Each number is 128 + 32 x the weight over its row's rms, rounded and kept within 0 to 255. Layers, rows and columns count from 0. The size above them is the row's rms in percent of the matrix's.

# layer 3 MLP up, 704x128, rms 0.379, rows 66-83, columns 0-127
size [ 94 101 108 111  99  95  92  84  85 119  82 130  96 113 105  50  98 113]
[[156 127 120 107 137 116 147 195 150 199 109 110 144 112 123  53 191 155 110 131 104 113 104 125 132 145 153 146 158 154 125 121 100 104 155 117 160  94 207 118  77 215 159 147 171 131 122 147 121 166 101 134 130 132 125  85 141 111  51  98  92 128 107  89 163  86 168 116 142 171 163 116 107 174 110 108 127 139 101  88 137 130 118  89  88 146 122 135 111 169 109 157 139 135  73  97 129 183 130 146 128 170  68  98 157 119 164 114  58 137 126 147 140 119 131 170 118 211 106  58 186 127 103 149 140 164  90 125]
 [109 133 140 117 113  97  87 130  92 120 185 117 132 107 120 169 200 152 170  99 128 196 126 177 166 179 163 128 127 152 122 152 107 141 116 145 216  76 125 117 111 120 131 200  71 131 152  81 172 131 103 131 120  55 123 173 126 123 128 131 118 138 187 157 100 125 126  94 113 138 191  92  61 119 128 124  66 110 173  82  71 129 146 132  75 159 156 123 141 170 135 124 137 133  75 129 130  82 146 152 150 105 114 102 100 148 105 116 103 119 112  95  92  81 157 173 102 136 160 112  91 179 150 102 121 179 167 159]
 [ 93 165 174 162 149 157 174  97 109  74 109 123 138 155 144 137  38 104 172 122 119 110 145 163 106 139 177 183  72 154 133 114 131 110 132 144 127 146 153 143 114 134  92 111 174 131  74 135 144 111 117 115 170 108 155  71 180 120  95 158 133 130 127 146 136 181 174  70 132 137  65 127  87 133 148 114  92 190 104  78 108 105 171 171 107 164  85  75 170  73 130 116 149 117 182 116  83 153 101 112 119 170 132 118 124 116  95 133 137 126 149 161  50 153 168 161 213 128 136 163 156 107 124 171 138 129 141 133]
 [ 84 136  80 132 139 137 129 118 123 140 126 149 164 170 138  99 171  88 106 170 137 100 149 124 152 141  81  61 147 143 139 182 104 227 119 117  79  63 129 161 106 104  50 128 124 107 166 141 144  76 124 120  86 107 100 110 121 126 164 119 196 122 155 115 151 144 121  82 133 113 156 135 151 128  88 135 121 138 154 156 174 141 128 157 168 121 147 159  97  87 112 131 125  70 132 162 127 125 127 155 193  96 185  93 144 125  81  83 168 125 137 184 117  77 176 114  51 137  96  72 126 162 102 118 119 128  67 103]
 [137 106 120  95 126 159 168  83 172 129 146 179 152 205 144 166  99  76  89 118 140  71  69 115 138  74  88 175 138 104 137 141  79 114 151  74 148 159  90 128 164 159 108 144 168 171 142 184 142  37 172 132  64 111 138 165 106 138 155 160 114 111 112 125 138  96 108 163 134 103 159 100 101 116 161 155 110 125 178  99 175  93 135 173 137 147  79 176  74 119  98 120 156  89 105 129 116 137 123 108 178 101 143  91 116 183 112 110 160 159  80 157  95 140  70 126 107 136 146 165  87  98 119 130 155 121 114 117]
 [188 130 156 121 143 124 155 102 148 162  95 162 173 156 105 140 125 145  47  99 150 138 142 114 163 110 135 144 151 138 134 118  89 108  83 131 134  41 157 155 112 119 158  89 146 157 133 122 102 180 119 162 100 128 145 125 151 152 169 116 148 111  96  87  77 133 162 115 129 132 148 156  86 153 154 109 137  76 135 139 127 154 112  75 188 112 119 149  71 126  79 116 155 176  80 136 159 109 133 202 108  93  87  88 121 129 154 205 158 110 137 148  63  79 163 207 163  92 164 108 124 110 117  79 119  86 186 116]
 [142 180 130  51 141  66 110 146 149 132 156 134 178 105 156 142  70  71 165 117  79 127 191 106 215 103 146  90 125 106 123 123 152 137 161 152 108  95 129 163  91 134 115 111  68 122 186 153 158  89 124 115 122  98 129 112 114 157  89 177 162 141 130  93 153  98 140 151  64 145 133 123 137 137 177 159  75 193 128 106 181 121  89 160 107 108 111 148  86 136 150 154 144  95 147 160 126 121 135 144 151 121 117 136 144 118  84 130 148 171 150 107 184 113 101 165 204 130 145 103 148 123 107  59 166 102 189 153]
 [107 174  97 141 136 142 123 113 164 101 149 154 122 164 182 141 175  91  67 113  81 132 145 167 112  88 168 156 124 163 119 140 137 142 160 130  99  89  86 140  84 117 100 155  80 175 109 147 143  79 137 144 137 137 118 159 131  85 154 102 133  80 146 110 160 108  98  42 126  82 155 151 166  92  78  89 135 107 108 147  88  64 115 153 124 123 118 102  99 144 110 128 126 115 151  99 195 116 104 150 114 134 131 112 138 166  86 161 229  98  92 103 126  53 105 126 196 136 127 161 182 125 116 126  48  99 124 129]
 [169 173 171  88 103 124 125 144  73 103 114 170 111 161 179 127 133 135 131 172 143 145 165 117 124 151  92  83  67 167 105 152 140 121 162 127 195 103 206 108 170 101 118 116  92 145 128 179 142  69 152 117 162 144 152 113  82 129 105  96 154 114 146  61 165 161 108  69 126 103  85 111 137 159 172 151  69 118 142 112  72  78 111 122 142  84 152 151  60 157 143 185  84 112 162 121 149 147 107 155 149 158 129 141 119  98  99 141 143 173 107  89 142  90 127  77 111  74 104 140  96 195 146 124 146 131  97 123]
 [163 131  74 125 143  81 119 122 160 165 117 155 190 121  97 164  68  92 121 126 104 170 198 115 123 113 108 169 102  77 131 156  99  94 132 137 108 101 139 134 157  85 164 101 149 181 118  92 102 107 158 155 201 139 107 159 130  90 183 161 163 131 140 151  53 105  70 139 154 125 119 124 121 105 158 159  56 124 116 115 163 185 122 127  73 121 118 189 147 142 128 116 149 100 162 118 207 118 174 142 154 138  95 151 145 121 162  77 114 124 151 162  46 101 149 125 127 128 142 128  79 124  70  97 127 142 126  91]
 [101 129 144 145 146 148 102 195  98 167 129 143  68 153 136 163 106 133 129  97  79 150 115  54 138 111 161  58 133 138  92 137 101 138 127 100  71 146 145 128 159 139 191 182 136 129 144 130 109 204 108 113 186 181 126 133 118 140 156 207 134 108 129 121 124 135 122 102 164 165 138 229  88 147  97 121 157 128 150 119 127 110 140 150 111 103  86 131 136 195  68 161 146 102 133 201 155 111  99 138 108 132 113 108  83 178 152 109 130 188 143 133 117  95 103 167  92 113  79 154 134 138 134 151  91  86  84 130]
 [152 119 149 112  64 101 162 172  99 103 107 190 166 134 184 162 120 140 138 118 149 148 153 189 111 118 176 134 158 101  97 141 129 120 107  58 127 120  93 113 128 120 146 168  94  88 154 170  76 103 129 103 104 125 105 150 145  96 129  82 170  99 174 156  64 155 102 153 172  81 106 168 130  96 126 187 127  88  90 120 151  94 206  74 117  63  94 114 110 159 118 140 142 140  90 145 129 138 155 106 111  85 124 112  86 144 180 161 116 153 121 108 117 180 116 124 199 109 134 144 121 149 122  76 183  73 165 150]
 [112 164 182 138 166  60 144 118 126 157 141 115 166 145  69  98 129  88 123 161 108  81 130 108 171 150  96 103 115 111 131  87 100 110 153  92 185 162 158  98 110  92 117  86 188  75 144 113 125 136 221 134 135 106 174 145 156 151 143 106 103 145 135 124 157 196 141  67 153 123 126  81 154 121  85 117 140 159 113 123  86 141 102 203 157 111 193  80 124 100 125 127 135 104 125  89 203 166 111  86  95 134 145 148 133 119 125 128 137 148 174 125  93 123 120 184 166 106 143  96 160 127 140 147 197 102 156 179]
 [134 110 125 155 182 128 169 139 110  97  92 196  86  78 114  98 131 185 127 111 143 121 114 113 164 122  70  72  97  85 121 102 106 129 105 117 123 141 134 133 129 140  83 113 114 109 152 128 162 181 139 188 107  87 115 147  95 123 104 146 123  83 170 124 164 129 150 169 135 130 164 150 133 130 118 136  80  88 131 157 117 113 158 136  94 126  37 107 174 153 225 107  67 180 145 166 105 111 138 206 110 123 133 133 154 118 159 108  77 184 188  70 140 128 129 145 161 142 124  98 162 135 148  83  56 139 121 133]
 [164 163 154 147  93  88 107 125  48 114 139 112  76 121  84 175 127 195 105  92 131 180 126 114  70 123 120 115 169 129 146  96  64 160 153 130 147 126  97 158  97 157 135 170 123  95  70  62 112 154 152 140 152 100 107 142 132  95 118  77 106 111 114 148 159 158 180 122 137  77 127 111  84 165 134 148 133 144 110 134 105 143 139 121 119 125 118 104 131  76  27 202 107  92  80  96 140 141 173 135 117 104 132 176 122 164 125 195 145 111 154 179 147 109  95 129 134 102 148 150 202  96 115 126 168 142 134 162]
 [121 141 130 101 116 120 142 137 101 101  60 153 159  97 174 147  98 169 138  83  91  98 102  71 114 129 135 157  95  96 167  96 117 134 133  28 158  97 144  97 152 155 110  91 141 129 120  97 124 140 178 110 137 142 148 105  92 129 115 143 101 138  70 107 191 112 143 151 147 177  84 139 114 165 166  55 149 154  95 136  91 124 106  98 162 160 108  80  74 119 134 146 102 144 187 154 143 102 224 194 122 157 147 150 111 146 144 140 105 142 183 104 184 126 138 149 141 139 158 103 137 145  97 178 114  99  76  75]
 [105 147 118 142 118 120 109 114 162 151  90 133  72 112 145  69  97 144 165 130  94 195 130 105 159  73 148 171 110 150 109  82 127 129 108 114 137 124 111 142  48  95 124 144 132 133  45 182 134 177 107 159 123 117 113 141  89 123 175 182 134 102 136 127 156 168 140 144  77 152 129  77 110 166 115 124 125 131 112 119  83 153 150 138 154 183 160 161  62  73  99 125 125 152 108 182 117  97 114 111 151 163  67 192 173  86 125 123 129  89 159  96 165 117 126 135 193 142 135 156 116 143  83  90 133 123  92 215]
 [180  85 114 171 144 169 107 137 100 136 141  86 130 141 152 149 113 135 161 145 110 133 139  91 112  80 173  74  55 135 138 139 159 134 109 142 167  93 212 157 111 190 129 148  86 157 165 121 177 182 187 131 169  85 108 147  95 153  81 113 158 162 114 157 184  97 161 114 206 119 126  98  90 111 113  82 122 118 144 148 111  88  98  80 108 125 118 136  97 132 143  99 106 106 151 142 134 122 109 141 138 121 113 100 226 165  97 125 171 185 124  96 144 146 178 128 114 112 121 118 170  64 119  71 117 149 138 112]]
# layer 3 MLP down (transposed), 704x128, rms 0.152, rows 66-83, columns 0-127
size [ 91 103 108 102  86  97  93  87  90 104 102 116  91 114 101  56 105 114]
[[ 82 109 123 111  99  69 154  83 118 162 131 158 152 106 204 102 103  97 121 112 110  88 132 100 160 133 168 100 101 148 151 126  61  98 123 149  99 106 164 138 195 113 111 149 147 157 118 169 168 151 172 118 113 159 135 179 133 115 133 133 138 148 143 148 168 104 100 158 102 143 137 145 131 129 115 217 179 181 185  96 133 109 165 137 156 118 122  85 159  88  31 124 144  99 145 123 202 107  80  66 132 102 106  92  75 137 141 141 145  93 154 101  99 127 101 103  85 113 129 137 117 125 181 109 139 117 130 205]
 [ 45  91 143 154 120 107 131 147 114  83  96 130 167 139 140 139  85 126 133 126 103 125 182 153 136 155 138 152 125  99 198 144 153 136 170 194 118 113 143 112 162  58 143 105 163 143 136 128 143 146 134  92 189 111  72 114 170 139 195 162 138 123  99 135 117  98 126 139 124 108 116 125  81 130  90 108 129 127 136 114 118 155 165 165 155  80 142 146 115 185 121  98 100 130 136  60 125 145  52 131 132 139 108  98 144 137  84  68  46  74 147  90 182 123  90 142 151  89 131 144 167 127 212 163 176 162 128 108]
 [133  85  77 102  79 179 144 151  94 144 111 150 161 153 174  96 137 162 182 115 138  86 120 139  49  78 204 125 170 103 161 115 128 106  92 145 148 106  82 140 133 134  89 102 132 127 128 139 142 114 140 145 196 146 160 112 160 139 133 179 100 118 152 118 164  97 166 136 164 124 129 110 135  64 154 130 162  71 144 131 129  12 117 126  60 110 117 143  91  93 160  53 160 103 123 144 112  88 128 157 139 127 120  97 131 106 121 122 157 165 152 135 196 133  87 183 119 116 162 159 111  98 117 145 153 123 176 113]
 [142  91 116 154 137 153 134 114 148 150 111 108 142  97 139 157 114 156 154  96 167 130  75 124  95 102 123 139  58 106 160 144 114  29 150 114 161 100 117 125 156 159 131 136 147 148 105 129 130 110 100 155 151 132 184  82  85 176  72  93  62 146 148 155 109  98  96 200 173 113 123 170 123 156 143 146 176 105 135  96 152 104 135  96 158 137 163 101  86 117 150 103 120 174 135 137 116 133 200  98 152  87 171 146  66 169 152 160 104 138  47 119  97 151 113  99 155 122 174 120 113  99  52 190 143 131 173 125]
 [104 148 171 157 146  74  86 127  72 157 152  65 159 134 173 154 120  84 113 152 129 194 135 120 126 144 106 129 111 130 106  88 186 145 121 126 106 173 115 168  99  97 136 123  85 128 177  89 100 173  57 128 144 108 180  88 169 128 137 102 158  94  90 139 108 163 152  85 168 154  67 100 118 153 132  98 135 123 157 160  77 149 149 124 189 105 172 116 130 166 184  86  99 122 142 127 129  76 137 201  84 144 139 116  79  90 128 109 143 132 169 154  99 120 157 139 119 132  98  97  94 108 126 158  79 110 186 192]
 [150 180 147 114 116  86  98 151 113  91 118  78 118 102 105 106 157 190 113 153  92 154 118 142 148 146  71 111 131  99 100 127 150 145 105 136 135 188  98 191 161 156 120 129 169 129 104 145 105 178  65  45 141 143  71 154 105 131 125 103 131 161 148  45 171 111  99 110  87 106 135 174 167 127 104 141 104 187 134 141 115 140 176 171 137 179 118  60 191 143  96 109  94 104 148 174 100 147  99 120 179 103 174 121 180 133 155 125 137  77 127  68  99 109 110 127 103 175 154 138 140 158  98 111 123 141 159 107]
 [142 130 169 160 120 121 113 117 128 111 133  97  69 146  88 121 146 172 119 136 173 171 128 173  49 157 112 142 116 169 155 107  59 144 124  88 153 144 215  57 133 139 169 161 140 121 145  94 133  89 121 102 169  83 104 100 174 103 146 140  73 142 150 160  84 118 124 184 183  87 148 127  70 127  86 121 116 128  78  65 123  88 111 131 170 150 195 150 143 159  95 193 114 118  97  89 136 134 171  98 184 141 111 131 137 142 108  86  93 116 142 136 129 111 123 131  82 100 145 120 125 163 161 180  90 143  94 132]
 [173  70  89 152 154 111 172  43 152 149 148 140 118 137  87  99 106 128  74 103 160  99 143 105 122 118 112 187 124 152 149 134 122 141 131 159 131  48 123 135 182 166  87 159 135 128 110 109 122 139 143 135 140 140  95 109 144 126 169 169  94 128 132 156 126 150 121 145 112 183 138 134 125 133 185 157 163 120 163 147  78 129 192  98 108  59 140 102 104 162  89 149  99 149 148 105  85 111  92  87 162 150 140 107 140  98  64 137  96 108  75 220 143 117 138 129 119 111  85 159 130 103 135 155 233 101  88 119]
 [113 155 175  92 127 199 145 110  88 124 185 155  80 134 115 108 202 195 145 172 146 144 174 105 111 180 132 151  90 148 101  67  96 122 146  97 201 101 139 163 109 116  99 172 133 108  66 190 102 149 183 114  76 143 139 101 172 106 135 103  83  95 114 125 112  88  99 101 153 177  82 167 150  91  71 138 107 113  83 106 148 104 127 153 148 132 145 130 122 123 123 140 155 126 146 104 152 160 138  97 138 119 141 104  77 158 122 168  73  95 105 119 108 141 157 103  66 161  91 122 143 177 141 164 129 174 117 103]
 [ 48  84 144 139 107 112 151 147  92 121  98 118 131 148 123  91 170 157 105 152 113  88 104 168 132  93 114 162 161 174 107  92 122  96 127 145 192 159 135 137 140  95 121 138 116 108 143 204 120 129 135 204 110 119 144 111 210 167 100 168 157 108 137 109 175 103 139 165 130 152 100 221 145 159 122  78 120 167 134 101 112 126  97 143 120  88  91 124 148 150  95 101  92 127 146 132 121 125  91 132  88 117 157 180 112 115  77 154 127 145 138  46 125 145  90  87 182 202  75  99 161 124 168 155 122  88 108 133]
 [ 63 173 132 207 108 138 154  99 139  85 141  63  78 120 135 117 174 134  97 127 135  66 141 138  50 105 113  93  90 116 154 109 106 100  80 138 160 115 119  88 146 183 124 115 135 128 129 130 134 122 132 134 126  64 110 107 119 116  91 149 126 202 147 132 107 152 155 119 184 139  96 107 170  54 152 133 145  75 141  81 114 123 141 152 152  48 120 144 101  96 137 188  83 159 122 150 163 170 111 167 183 129 139 113 141 141 136 141 135 113 147 128 158 165 116 153 136 128 147 112 133 125 219 134 208 124 137  93]
 [ 70 112  97 154 149 171 140 130 106 153 143 107 107  97  88 114 147 158 113 118 119  78 117  92 149 101 115 101  81 121 153 120  65 164 128 190 106 151 173 160 145  72 169  90 162 150 102 121 184 121 159 141 131 161 141 130 163 191 149 241 131 132 120 103 166 124 179  92 137 200 106 134 158 166 140  56 118 141 146 147 128 154  80 145 107 215 112 110 149 127 115 164 126 129 131  93 116  63  93 153 115 143 112 143 123  98  65  77 133 133  74 115  98 138 116 147  89 158 140 130 150 126 120 146 121 129  72 107]
 [123 129 141 125 142 161  96 127 123 159 102 192 105 114 193 136 126 186 115 154 177 119 125  91 139 105 117  83 151 108 144 141 158  80  99 157  79  75  92 194 152 161 131  97  69 165 111 128 177  91  76 135 138 150  71 173 123  97 126 105 129 125 127 150 106  88 111 168 150 113 175 145 144 149 132 127 104  85 140  93 141 136 204 103  55 211 140 103 159 135  73 155 121 177 120 180 102 125 127 124 177 144 107 112 159 133 125  83  86 159 119 120 155  88 156 136  72 141 149 154 121  78 129 135  69 168  96 140]
 [123 158 153  68  88  81 121 120 193 133 142 195 157  93 110 134  92 136 190 119 158 171 133 134 131 138 135 131 138 114 124 121 129 123 148 135  95  58 139  80 158 100 150 151  94  82  90 130 128 108 167 144 125 178 173 109 184 125 128  32 133 157 109 114  60 153  94 138 135 160 147 167  86 115 126  50 114 112  83 136 125  90 105 114 140 123 127 182  99 140 177  94 117  58 154 154 111 153 142 110 159  94 135 122 137  98 108 169 143 127 131 135 180  83 130 156 111 111 184 197  91 132 102 104 191 150 143 103]
 [125 119 107  71  93 116  63 149 143 244 155 141 172 160 109 103 152 163 134 133 130 186  77 122 102 133  95 121 164 157 107 150 146 123 144 152 185 114 158 193 101 143  99 149 164  74 141 125  92 108  47 142 143 137 152 134 119 113  98 133 163 118 138  99 141 133 104 160 113 145 108  70 135 165  95  79 139 116 180 101 128 122 100 124  97 111 174 186 118 145 134  90 161 163  80 145  65  57 134 142  90 142 101 119 167 152 117 102 144 172 111 113 174 121 113 142 173 131  57 124 126 137 168 105  95 135 115  92]
 [ 80 153  92  79 188  92 111  95 104 140 145 107  79  87 108  88 130 131  86  80 132 171  72 165  94 114 113 160 169 114 118 135  62 108 138 107 173 111 173 110 176 198 152 150 107 108 168 123 134  34  95 155  70 142 126 164 223 100 139  71 125 113 120 139 121 111 129 108 147 116 174 154 151  54 193 155  93 123 136 147  85 109 203 166 110 107 110 158 139 130 138 116 138 170 162 108 158 142 106 168 132 177 147 129 139 139 126 108 109 104  95 139 118 145 142 106 116 158 102 138 129 162 125 152 124 150 118 145]
 [121  93  87 154 123 105 114 105 130 156 165 117 166 108  83 128 134 124 103 153  98 114 118 166 107  77 127 120 163 158 135 111 147 175 123  92 142 104 152 110 134 142 106  74  92 123 126 184 128 104  94 211 205 124 112 141 145 175 157 100 174  98 177 113 142 164 153 133  76  82 110 108 146  76 168 111  94 187 106 210  84 201 135  98 161 110 128 118 149 139 196 154 133 104 115 113 134 139 146  91 104 159  66 146 150  95  70 123 111 126  60 133 114 116 135 112 178 157 134 122 193 151  99 140 106  81 110 157]
 [134  50 170 120 106 139 142 131 145 110 130 134 107 143  93 130 163 144 130  93  94  60  60 103 150 118  70 120 159  79  92 142 128 111 134 117 126 142 110 148 198  80 157 146 116 125 175 166 139 168 151  74 112 137 105  90  99 102  87 130 181 111 117 152  68 151 107  99 102 104 181 132 183 141  90 157  99  86 133 157 167 211 143 149 140 172 179 141 103  96  97 111 139 147 148  76 172 150  86 150 172 134 194 125 118 121 196  92 135 150 120  91 114  96  76 137 109 148 145 167 130 135 168 152  88 159 130 131]]
# layer 3 MLP gate, 704x128, rms 0.356, rows 67-84, columns 0-127
size [124 106 110  89  96  98  79  78 109  84 108  95 105  93  54 107 123 125]
[[126 107  96 109 166 139 150  92 106 158 142 124  49  85 112 109 194 158 134 171 176 123 143 102 106 105 136 129  95 131 124 122 102 132  61 104  91 173  99 190 119 130 116 154 139 127 168 140 134  66  70 148  90 166 175 161 119 141  40 113 131 139 119  79 132 128 147 121 128 131 108 132 182 135 112 146  71 171 148 175 132 182 104 148  97 145 146 130 120 128  99 132 166 151 125 168  79  88 147  63 105 121 190 100 104 135 118 159 181 165 121 135  74 149 115 154  94 184 133 192 114  81 129 121  64 107 112 114]
 [121  95  59 129 103 112  85 163  96  78 139 114 142 145 140 126 151 124 164 139 162  73  91 210 147 110 157 165 187 103 118 124 185  94 138 114 116  84 119 155 112 210 103 120 131 170 107 101 178 112 154 110 112 134 115 123 117 143 102  96 172 174 114 146 176 141 103 133 107 100 160 174 131 145  81  76 143 115 141 103  94  64 134 129 149 182 130 120 169  88 108  95 156 114 142 123  65 116 126 148  52 144 136 105 143 172  89 124 115 171 171 198 129 104 113 172 130 160 120 143 203 114  81 143 149 155 124 100]
 [ 96 118 111 161 125 148  80 128 143  77 104 135 136 110 159 149 177  73 133 120  91 108 110 163 142 111 136 136 117 138 113  85 106 118 127  50 155 128 117 131 179 130 151 141 130 115 142 158 151 178 188  78  38 168 122 115 145 206 108 144  94 183  70  84 135 118 115 157 140 141 112 173 127 166 156 108 105 124 121 102 113 113 119 152 133 116  78 128  82 139  88 114 179  92 101 175 115 132 130 140  91 143 155 125 126 165 188 153 106  75 148 130 120  80 122 101 161 171  81  99  93 110 138  91 170 151 226  74]
 [ 88 148 116 146 120 141 132 123 150 137 186 171 148 111  80 103 137 132  90 174 146 149 106 132 128 114 197  97 132 144 148  96 118 147 114 140 154  92  80  72 129 136  68 113  95 120 126 150 121 161 101 109 148  72 134 101 114  96 123 156 135  79  64 215 138 142  85 128  78 158 127 143  66 151 171  97 136 130 143 137  85 165 111 129  41 154  96 136 112 159 130  76 153 173 138 152 129 161 121 141  92 139 192 157 114 118  73 102  88 165 131 161 138 173 159  78 146 172 159  92 112 112 106 196  82 119  81 154]
 [177 136 157 112 153 146 119 157 126 134 110 130  85 146 110 141 213 137 158 131 129 127  93 162 117 137 175 129 111 171 135  97 145 163 108  49 124 150 100 126 142 150 126 151 165 148 131 107 170 169 110 109 128 121 106 130  83 113  98 119 151 138  95  77 138 184 129 143 107 149 159 112 103 130 145 106 129 175 113 166  94 117 141  67  91 164 163 149  78 111  82 183  86 106  83 120 165 191  93 124 112 113 109 124 144  95  84 179 143 102 217 136  50  32 130  99 104 116 152 134 162  96 158 157 127  76 161 164]
 [142 133 155  89  87 129 170 111 106 118 159 120 128 157  93  73 155 166  80 173 141 120  55 168  54 198 125 118  92 153 158  71 118  99 172  97 146 150 195 131 164 189  60 103  97  87 205 151 134 171  66 158 175 127 142 149 164  97 129 140 127 124 165 147 134 116 124 155 129 156 161 117 108 135 124 125 108 144 104 105 147  50 115 121  59 111 117 137 112 130 132 185 167 102 105 117 109 143 131 138 164 121 113 113 156 113 157 151 122  79 190 129 176 156 105 114 125  97 133  94 158 106 122 112 103 107 146 172]
 [134 100 142 142 130  97 130  92 123 148  71 145  90  97 188  88  81 105 160  98 175 163  73 130 166 197 118  78 123 121 173 132 117 165 131 182 138 112 106 132 109 140  65 114  96 120  95 169 136 173 135 121 158 232 135  89 142 175 145 134 141 110 118 172 116 171 152 111 142 138 154 112  76 123 122 125 145 127 132 128 122 134 126  87 182 121 137 157 116 136 169 102  88  75 148 104 138  56 120 185 156 107  81 116  97 122  98 145 123 155 104 156 106 117 128 151 149  86 172  85  81  77 173 151 198 147 163  95]
 [115 120 174 134 175  84 148 144 112  99  91 155  89  93 135 117  45 119 119 125 155 114 115 132 182 129 173  84  92  93 142 175 169 135 140 110 134 112 116 119 141 185 174 145 151 145 125  89 174 124 100  87 215 154 124 145  73 151 149 138 127 107 106 109 211 125  89 142  86  90 121  78 119 138 104 185 110 183 130 140 183  52 107 128 126 131 149  81 157 137 123 109  75 114 152 142 177 159  99 155 162 100 131  88 121 142 127 121 151 122 189 151 131 101 173 129 143  61 103 139  84 125 106  66 115 123 105 144]
 [ 78 180 166 184 116 207 145 160 120 156 160 146 125 192  92 132 135 117  98  98 148 157  99 159 158 152 238 116 141 137  78 131 137 163 118 123 159 113 169 123 134 155 110 146 194  97 129 126 143 119 100 162 157  70 136  96 184 158 140 104 142  95  64 102  77  85  94 107 103 118 156 126 172 124  91  94 129 121 105 125 127 143 137 117 135  97 132 134 102 146  65 133 106 106 115 164  94  81 145 134  75 182 129  99 126 147 113 154  96 147 112 106 189 180  94 163 124 127 120 114 133  77  92 131 124 105 158  54]
 [ 94 158  72  96 126 179 112 149 145 113 120  92  48 139 165 131 145 135 154  95 181 100  89 166 106  64 126 113  87 122 141 150 126  83  67 140 118 112  89 155  85 165 160 130 157 142 153 182 119 140 150  98 156 119 120 137 134 123 152  95 225 146 136 117  79 129 135 159  96 133 110 127 165 150 121 135 192  86 119  80 118 124 115 101 138 113 133 130 114  51  93 172 127  98  93 170  68 127 101 176 131 153 164 115 132 210 148 100 147  99 117 171 163  77 133 132 130 137 178  64 118 151 171 113  97 123 148 146]
 [154  99 147 140 135 155  96 139 157 145 150 151 169 131 172 136 115 101 181  86 153 156 187 152 130 137 171 117 141 141  89 144 145 107 128  45 144  83 142 115 130 205 137 172  67 108 202 135 100 152 107 112 162 106 126 149 106  96 115  46 154 129 171 127  57 138  86 105  99 113 137 131 116 115  94 180 143  99  82 120 119  99 200  78 154  74  89 127 102 118 151 130 103  84 141 175 152 182 170 128 104 119 141 158  81 140 159 169 139 111 195 129 144  82 140 135 133 134  81 142  91  93  92 115 129 118 160 143]
 [ 91 119 130 180 124 123 138 181  96 151 142 127 131 157 107 118  90 183  92 150 118 153 153 144  65 191 144 182 103 170 129  76 127 100 145 106 118 152 177 161 126  67 107 138 207 120  74 122 162  84 189 170 158 130  67 163 179 121 108 112 153 146 189 109  73 144 140 100 151 111 106 165 158 147 132 124 193 129  88 108  80 115 124  90 156  68 123 102  71 154 122  85 195  91 102 119 151 112 111 126 135 117 132 156 131  86 157 135  99 133 165 106 118 141 110 105 159 150  80  90 137 148 148 161 124 162 155 160]
 [193 113 134 155 152 120 148 190 135  94 151 146 112  72 170 123  74  72  98 143 136 127 140 135 208 118  99 105 142 142 101 120  97 108 126 153 125 138 159 169  85  97 154 120 203 119 131 123 134 169 112 160 124 146 115  75 124 130  86 164  90 166 136 117 156  73  91  83 144 126  26  79 164 146 150 140 178  96 132 130 116 143  99 150 178 128 142 145  97 115 167 169  71 171 133 163 119 148 118 170 111 120 140 183  87 105 162 104  98 111 178  74  64 120 144 101 125  97 163 138  97 126 132  97  82 105 158 138]
 [ 87 122 205 118 108 151 155 140  86 164 122 105 130 145 124  95 155 150  80 128 108 130  83 171 115 177 150 115 140 101  92  88 169 116  85 126 160 132 128 164 166  97 163 168 158 135  99 127 164 118 153  92 167 146 122 205 213 168  61  98 146  96  67 101 138 171  85 150 128 131 129 101 158  63 106  93 165 168 182  93 136 152 153  90  90 108 144  82  77 136 126  87 121 114 118 126 149  87 146 134 139 130 102 132 149 190 111 156 120 120 124 166 178 109  78 168 145  60  84 143 146 158 110 107 125 134 143 148]
 [121 162 113  76 176  95 109 114 101 157 177 129 107 121 150 134 126 116 124 103 155 165  73 160  65 123 109 187 200 149 137 155 107  89 126 168 143 120 167 168 122 182 145 151 146 134 147  79 140  41 115 132  60 154 144 117 168  88 119  86 145 107 142 111 106 147 109 105 125  87 160 143 167  49 131 176 121 131 126 119 116 112 140 158  82  88 109 116 165  74 160  77 111 141 140 120 140 160  66 130 135 117 126 112 189 117 176  85 119  99 108 143  73 139 120  87  78 140  90 165 125 205 106 104 133 145 143 160]
 [ 97  86 113 128 124 111 149  61 136 155 120 126 115 176 196 122 146 144 186 120 103  88 128  97 130 113 131 173 105 147 114 115 174 151 119  88  98 112  87 133 140  95 172  88 146 122 117  96 116 161 169 176 126 127 120 136  78 103 101 126 161 135 140 113 176  93 178 117  39  97 123  65 138 172 179 128 143 143  92 117 124 199 141 163 185 127 110  96  62  62 151  94 102 132 139 194 171 128 164 166  87 129 117  86 141 122  90 120 146  56 149 181 193 113 156 129 115 134 146 102 152 142 112 128 125 112 140  90]
 [122 159 168 108  96 134  61 118 153 150 177 173 107 150 206 175  94 116  94 115 136 164 105 151 167 125 148 108 107 218  95 196  84 143 101 166 146  93 169 148  60 163 103 157 152 139 166 133 126  95 160 142 165 110 111 115 133  91  85 109 159 171 127 108 154  86  99 181 119 138 137 142 141 101 122 132  91 115 107 105  98 131 125 159 101 129  92  93 141 139 107 137 137 175 119 124  83  88 122  78 115  89  83 148 158 167 122  94  94 130 163 139 162 179 169 149 108 157 122 155 199  82  64  77 100 134 130 123]
 [132  90 108 109 136  76 151  99 132 116  63 172 134 122 111  80 107 156  61 120 152 156  80 141 121 121 150 229 130 146 154  69 174 102 103 150 123 161 117 123 193 116 124 102 142  85 208 138 166 158 169 179  82 147 120 150  90 112  76 166 104 119 125 121  99 149 134 104 134 114  89 158 125  99 177 110 118 122 116 161 186 138 128 125 161  66 158 143 101 111 134 186 118 165 134 129 152 152  56 117 113  81 130 102 118 110  91 154 159 131 134 162 149 126  82 121  92  45 126 111 162 121 119 142 105 122 186 119]]